Weights of a small GPT-style language model, trained from scratch on English Wikipedia: normalized queries and keys, a variant of Adam for these matrices.
Each number is 200 + 30 x the weight over its row's rms, rounded and kept within 0 to 999. Layers, rows and columns count from 0. The size before them is the row's rms in percent of the matrix's.

# up: layer 6 MLP up, 384x192, rms 0.0747, rows 203-224, columns 0-47
# down: layer 6 MLP down (transposed), 384x192, rms 0.0976, rows 203-223, columns 0-47
# gate: layer 6 MLP gate, 384x192, rms 0.0763, rows 204-224, columns 0-47
up203,098,187,205,138,265,190,184,225,215,193,223,179,200,217,221,210,210,241,246,213,247,196,275,218,206,170,173,166,157,133,223,200,248,222,171,199,227,205,200,175,167,197,210,168,148,246,146,225,179
down203,098,184,204,160,215,213,200,135,163,232,188,182,201,233,310,201,230,203,159,188,179,205,220,187,173,234,180,175,158,222,180,200,184,180,178,230,162,218,188,223,171,220,198,142,254,225,173,195,192
gate204,102,201,170,236,231,243,169,224,149,210,190,185,186,247,212,193,161,206,227,185,185,228,204,195,234,173,209,180,206,213,219,256,198,171,207,181,215,188,188,202,224,218,196,216,187,145,185,150,228
up204,097,207,232,206,175,237,176,171,207,179,172,212,187,171,202,121,207,187,214,220,167,173,228,172,218,195,177,219,207,210,211,162,184,257,234,205,240,241,181,204,145,123,191,207,145,163,160,209,172
down204,096,213,161,239,200,210,230,194,191,226,215,178,216,205,254,189,189,245,180,238,232,226,179,216,206,193,235,210,201,189,192,218,189,165,166,224,219,172,172,205,212,223,247,178,231,183,196,182,217
gate205,096,229,196,197,149,161,198,219,209,218,203,221,203,193,209,163,163,157,198,184,250,188,226,208,169,194,163,199,180,200,110,223,203,237,183,197,180,247,161,157,232,175,185,236,206,229,253,133,207
up205,096,200,192,206,219,197,223,193,191,172,189,130,160,195,223,206,237,213,213,179,177,232,232,256,234,207,178,207,176,226,232,189,151,231,208,166,199,221,181,170,213,202,168,207,222,196,171,155,157
down205,096,212,162,214,210,201,275,214,211,196,202,262,237,230,143,184,216,171,219,205,167,230,184,241,230,234,198,188,136,235,211,190,221,218,193,182,158,177,190,137,187,144,173,209,189,210,185,231,176
gate206,112,212,231,235,191,197,209,224,220,197,193,189,210,261,240,259,177,227,226,232,135,203,168,224,228,204,199,180,252,169,243,207,193,226,221,253,229,194,204,184,171,183,136,169,170,197,203,121,184
up206,111,236,184,169,209,184,222,240,202,245,249,184,242,147,163,209,206,202,149,208,205,191,245,181,184,211,207,182,189,176,141,167,187,207,157,170,214,205,214,196,236,221,178,191,232,186,199,242,198
down206,104,179,198,210,189,192,172,186,247,200,225,227,181,250,242,211,218,204,215,200,186,215,212,215,196,195,215,196,220,230,194,208,215,193,237,233,222,149,219,153,187,192,168,163,164,174,164,158,197
gate207,100,189,193,197,210,147,225,202,200,147,242,209,158,203,256,221,214,222,216,173,200,188,170,178,213,254,157,223,202,230,219,261,247,234,234,186,203,205,153,186,207,250,193,192,202,142,221,191,234
up207,096,172,200,240,218,209,182,201,186,211,181,208,145,204,225,146,227,227,174,171,164,203,186,173,189,220,217,154,223,183,227,233,236,177,221,210,189,146,193,210,156,227,164,224,192,181,229,207,170
down207,096,196,201,162,156,229,152,184,224,195,225,131,164,200,238,212,219,168,218,229,206,199,211,155,154,217,219,175,215,198,208,204,189,265,182,209,196,233,194,240,235,151,155,215,224,213,177,210,178
gate208,097,226,224,188,234,209,157,200,189,245,249,173,162,190,126,235,171,210,203,202,201,201,244,265,180,198,196,197,178,205,207,234,203,229,214,235,226,214,181,225,193,196,175,147,192,245,189,237,207
up208,098,239,182,211,174,198,217,142,196,230,238,229,238,163,237,174,245,173,198,190,131,201,146,198,191,221,135,221,169,227,270,208,227,206,178,234,207,247,208,180,210,176,169,159,177,165,213,178,179
down208,098,177,229,209,226,190,221,249,178,168,164,183,213,203,125,195,158,197,163,168,192,189,208,161,211,215,220,213,186,204,174,197,214,195,250,174,207,133,207,186,185,236,146,217,266,165,225,198,205
gate209,094,231,204,173,152,221,216,161,167,130,167,199,214,217,230,139,203,192,213,174,192,202,188,181,242,214,206,223,249,220,233,186,194,191,247,183,152,220,220,174,188,236,202,185,199,200,122,233,200
up209,100,195,176,209,251,197,198,204,187,210,227,195,201,171,210,228,230,190,244,210,189,193,201,197,167,235,234,167,153,212,206,175,226,211,197,165,217,213,216,225,216,163,229,240,246,184,198,184,227
down209,100,227,184,218,190,207,227,188,156,246,161,225,186,239,162,128,187,183,235,170,174,181,222,191,231,199,197,239,255,131,194,198,261,204,134,133,242,244,229,210,175,164,213,201,225,203,149,211,110
gate210,095,225,240,233,179,157,203,177,222,239,209,177,194,198,185,229,139,282,233,193,240,214,195,134,222,209,203,179,202,182,261,173,188,179,190,185,216,182,216,162,181,175,225,211,227,166,168,215,177
up210,094,247,237,168,217,188,176,235,202,172,190,238,185,232,211,160,222,218,237,199,165,243,224,159,225,196,244,161,247,191,171,221,283,219,224,183,165,201,219,213,165,227,184,162,193,193,208,238,233
down210,096,181,162,139,163,238,191,168,184,201,228,248,202,210,230,222,202,230,196,164,201,165,245,230,184,178,207,184,232,166,215,256,160,182,247,130,197,172,245,215,210,203,261,186,151,203,210,195,188
gate211,101,208,187,206,213,233,228,244,197,192,199,209,207,177,190,166,219,211,250,173,123,188,260,204,232,168,172,196,174,172,181,222,162,151,213,175,162,225,201,205,219,140,208,167,220,180,193,217,168
up211,111,152,184,168,221,198,179,210,187,214,188,227,242,201,209,196,226,268,188,164,226,189,168,190,178,200,181,186,162,160,172,226,178,219,250,188,193,152,242,241,251,239,145,216,180,175,195,205,271
down211,109,199,204,167,163,117,181,189,250,225,190,220,208,170,177,212,152,218,160,159,184,176,171,184,226,267,256,207,192,187,170,192,208,210,165,258,226,247,159,181,211,244,191,163,228,212,164,164,252
gate212,103,231,229,241,242,175,202,163,207,215,191,208,198,233,177,190,162,136,165,213,206,172,292,195,182,193,199,209,210,208,260,171,235,238,240,153,273,154,225,208,192,210,248,212,234,240,206,218,195
up212,105,202,226,163,232,170,223,194,214,230,235,139,207,233,183,147,185,178,252,258,167,175,202,238,123,196,173,179,238,207,195,238,259,191,164,201,206,194,191,194,217,194,233,192,186,254,219,232,174
down212,106,203,166,180,155,191,236,230,303,169,225,208,205,231,213,212,218,165,189,171,216,232,166,203,190,172,193,170,204,232,199,166,229,162,115,219,199,132,174,243,198,171,219,269,223,182,216,167,215
gate213,100,200,173,183,140,196,250,226,208,219,167,213,193,168,194,205,220,192,221,140,186,217,209,122,178,196,215,217,244,238,205,152,191,170,198,236,182,232,160,196,194,182,190,190,187,240,228,190,177
up213,101,165,195,205,221,209,195,224,231,227,199,234,206,133,172,237,228,222,245,246,175,260,192,167,205,179,201,242,215,186,187,238,171,161,180,212,286,248,157,194,212,231,244,195,202,186,192,213,151
down213,101,140,214,153,220,178,174,195,211,216,221,210,151,237,228,180,111,204,204,184,167,171,198,195,214,242,147,174,159,212,179,238,186,243,183,192,216,156,212,202,183,162,212,260,230,218,153,192,204
gate214,102,175,214,227,175,157,193,193,232,144,230,237,253,201,196,181,262,251,125,244,232,216,231,185,235,193,190,216,177,211,174,227,210,123,189,177,207,197,247,177,162,219,223,219,197,217,180,190,158
up214,102,196,185,225,235,241,223,156,189,241,222,187,164,192,158,179,191,201,192,264,185,197,184,200,159,159,235,190,197,206,178,199,163,238,161,178,204,222,214,201,145,120,215,229,184,210,221,181,251
down214,102,224,253,141,185,194,217,235,187,196,194,153,163,179,198,191,197,178,199,271,158,214,216,180,230,110,227,200,195,231,222,154,190,218,177,193,179,193,143,185,206,149,203,197,150,169,229,221,161
gate215,093,267,214,207,226,202,189,259,152,245,231,216,175,201,227,286,235,175,232,154,201,208,208,162,187,166,194,149,221,185,151,211,179,235,234,238,222,238,199,285,281,238,160,194,180,226,197,197,187
up215,090,122,291,146,205,189,208,240,180,230,189,175,219,233,190,186,247,170,165,183,157,205,186,218,215,120,211,190,168,243,170,194,193,186,167,162,164,194,125,227,224,180,197,197,238,142,202,162,198
down215,093,168,138,207,224,212,199,126,257,188,191,168,162,247,188,155,189,203,195,205,203,221,259,206,204,205,204,251,249,168,178,218,193,175,187,189,243,215,178,193,182,204,194,177,263,193,229,206,147
gate216,097,186,230,187,189,196,191,149,188,246,186,199,158,189,212,132,219,202,189,187,234,160,172,243,224,203,217,244,170,217,209,191,177,152,172,202,234,213,256,202,226,207,219,227,198,220,245,141,197
up216,096,206,236,232,251,158,169,180,185,230,145,224,249,220,178,149,166,212,180,229,142,254,229,159,189,159,186,175,206,174,200,219,206,200,232,231,238,160,187,181,229,190,205,163,188,141,175,221,227
down216,095,178,177,216,191,219,223,213,214,180,221,221,187,195,178,183,268,215,173,159,179,176,233,274,223,236,260,217,222,220,182,190,251,195,154,163,153,235,237,226,201,204,250,162,231,219,198,224,222
gate217,104,212,211,256,209,167,217,169,213,175,124,195,152,172,216,193,151,197,191,203,218,175,203,256,221,214,164,241,220,209,174,182,164,193,139,207,169,249,169,169,206,228,183,195,126,224,227,178,231
up217,102,185,192,194,214,188,195,211,183,180,199,150,214,155,211,241,241,186,209,186,156,185,214,186,212,179,160,180,187,200,156,213,194,239,190,292,202,202,240,205,234,177,182,183,197,177,198,175,233
down217,102,213,210,246,233,207,270,187,185,180,188,181,219,207,188,165,180,188,197,152,202,205,158,189,189,142,231,189,284,190,184,204,178,200,213,212,207,194,194,208,177,201,183,131,246,200,202,172,201
gate218,096,179,202,188,185,181,264,212,171,226,201,184,221,147,221,194,160,197,191,129,211,209,222,218,244,209,198,224,225,195,213,187,226,172,242,229,240,258,171,169,254,185,237,157,244,233,161,172,222
up218,095,238,210,205,195,186,167,238,225,185,165,204,187,207,188,170,246,184,176,210,237,190,223,219,224,242,182,200,157,138,129,133,213,261,228,198,232,167,197,207,162,180,170,229,178,168,209,175,142
down218,095,168,208,195,146,238,211,244,186,209,170,289,177,269,189,185,193,192,226,246,149,214,150,179,219,159,163,184,149,199,147,203,213,137,170,226,144,223,191,244,220,242,233,218,216,178,225,188,174
gate219,092,213,206,194,220,175,225,229,151,178,212,237,193,195,173,193,244,205,192,212,242,171,216,199,216,224,233,212,192,230,203,235,240,179,222,176,213,223,218,180,191,181,213,240,251,233,225,227,183
up219,099,230,221,150,191,233,172,236,169,166,203,224,231,253,235,213,143,202,255,220,144,208,221,202,195,212,160,209,236,206,195,221,193,183,230,256,200,227,194,238,148,211,191,221,169,214,225,171,195
down219,097,221,174,174,222,239,187,256,185,203,200,198,167,205,195,185,213,176,233,198,181,172,264,213,287,231,217,257,276,219,230,197,205,266,216,205,242,239,229,203,193,215,173,168,237,145,229,180,190
gate220,101,211,208,194,199,181,182,211,205,199,168,160,177,210,153,228,191,181,215,188,216,172,146,248,199,162,243,193,145,166,174,161,215,207,171,160,217,167,232,241,192,204,207,206,214,236,228,190,121
up220,097,203,220,250,207,218,245,227,196,199,205,170,179,208,211,172,203,158,193,225,143,147,147,146,214,181,207,268,222,164,165,180,236,197,200,181,158,167,183,188,221,160,225,175,235,162,157,247,133
down220,098,158,209,201,208,211,220,183,201,196,204,185,199,204,199,162,174,187,182,191,199,203,172,242,196,216,181,208,211,238,175,190,179,235,170,222,214,163,176,203,164,201,127,151,149,188,191,231,171
gate221,107,189,244,241,237,189,208,222,193,203,177,201,177,232,208,206,199,197,229,197,150,157,188,240,189,191,209,234,251,201,236,227,200,184,255,225,208,206,203,196,175,154,181,170,119,232,187,132,240
up221,100,202,198,195,188,217,189,212,183,192,149,230,157,224,273,232,171,234,232,185,218,211,183,199,249,214,208,152,226,168,226,261,224,167,194,233,192,177,173,212,160,189,161,240,178,201,221,157,179
down221,094,242,212,198,201,169,230,192,194,207,203,203,233,167,154,187,205,152,138,207,226,188,248,190,195,192,194,194,187,211,190,196,233,201,186,141,176,214,182,221,217,170,192,240,220,184,186,208,205
gate222,096,170,188,232,182,179,225,205,150,186,207,213,206,175,186,180,201,199,206,157,200,189,123,172,198,202,190,243,133,158,175,138,205,144,206,215,188,173,222,212,187,172,175,203,222,204,252,172,240
up222,097,209,242,181,172,224,227,258,237,242,227,186,201,130,208,188,182,208,229,156,158,238,247,186,196,253,193,173,197,213,195,202,144,226,135,246,187,183,233,230,233,153,223,196,183,257,184,238,200
down222,098,216,176,183,183,231,207,178,173,190,243,224,192,231,199,128,201,167,211,157,201,202,201,166,213,242,197,243,201,162,178,180,209,225,209,212,197,181,183,254,191,184,242,177,246,224,206,222,149
gate223,091,231,211,178,241,174,176,181,184,270,216,213,212,233,179,199,195,198,207,243,172,191,205,213,171,189,209,219,204,117,151,182,228,166,199,258,178,228,225,198,222,205,216,236,210,210,200,165,204
up223,093,213,211,191,185,197,179,203,181,251,232,227,221,200,184,254,208,206,202,239,187,203,152,179,154,185,182,221,232,170,141,167,202,149,229,205,227,195,195,181,191,213,204,218,148,191,180,180,216
down223,092,207,161,205,236,183,167,173,150,174,187,221,234,196,205,180,220,186,183,207,175,185,160,216,192,199,231,236,173,204,187,186,223,162,205,201,229,186,181,144,233,240,199,214,191,170,205,148,168
gate224,094,199,160,178,151,189,210,210,215,210,154,187,177,234,193,216,202,226,232,158,164,174,166,206,253,263,157,245,189,180,293,166,173,179,229,177,177,163,183,182,212,227,200,176,235,239,194,230,264
up224,092,178,192,212,192,208,159,202,161,215,190,219,190,200,188,178,197,196,191,185,152,191,155,216,200,148,197,217,219,168,162,164,217,146,218,226,195,225,209,209,218,145,175,176,182,229,243,171,188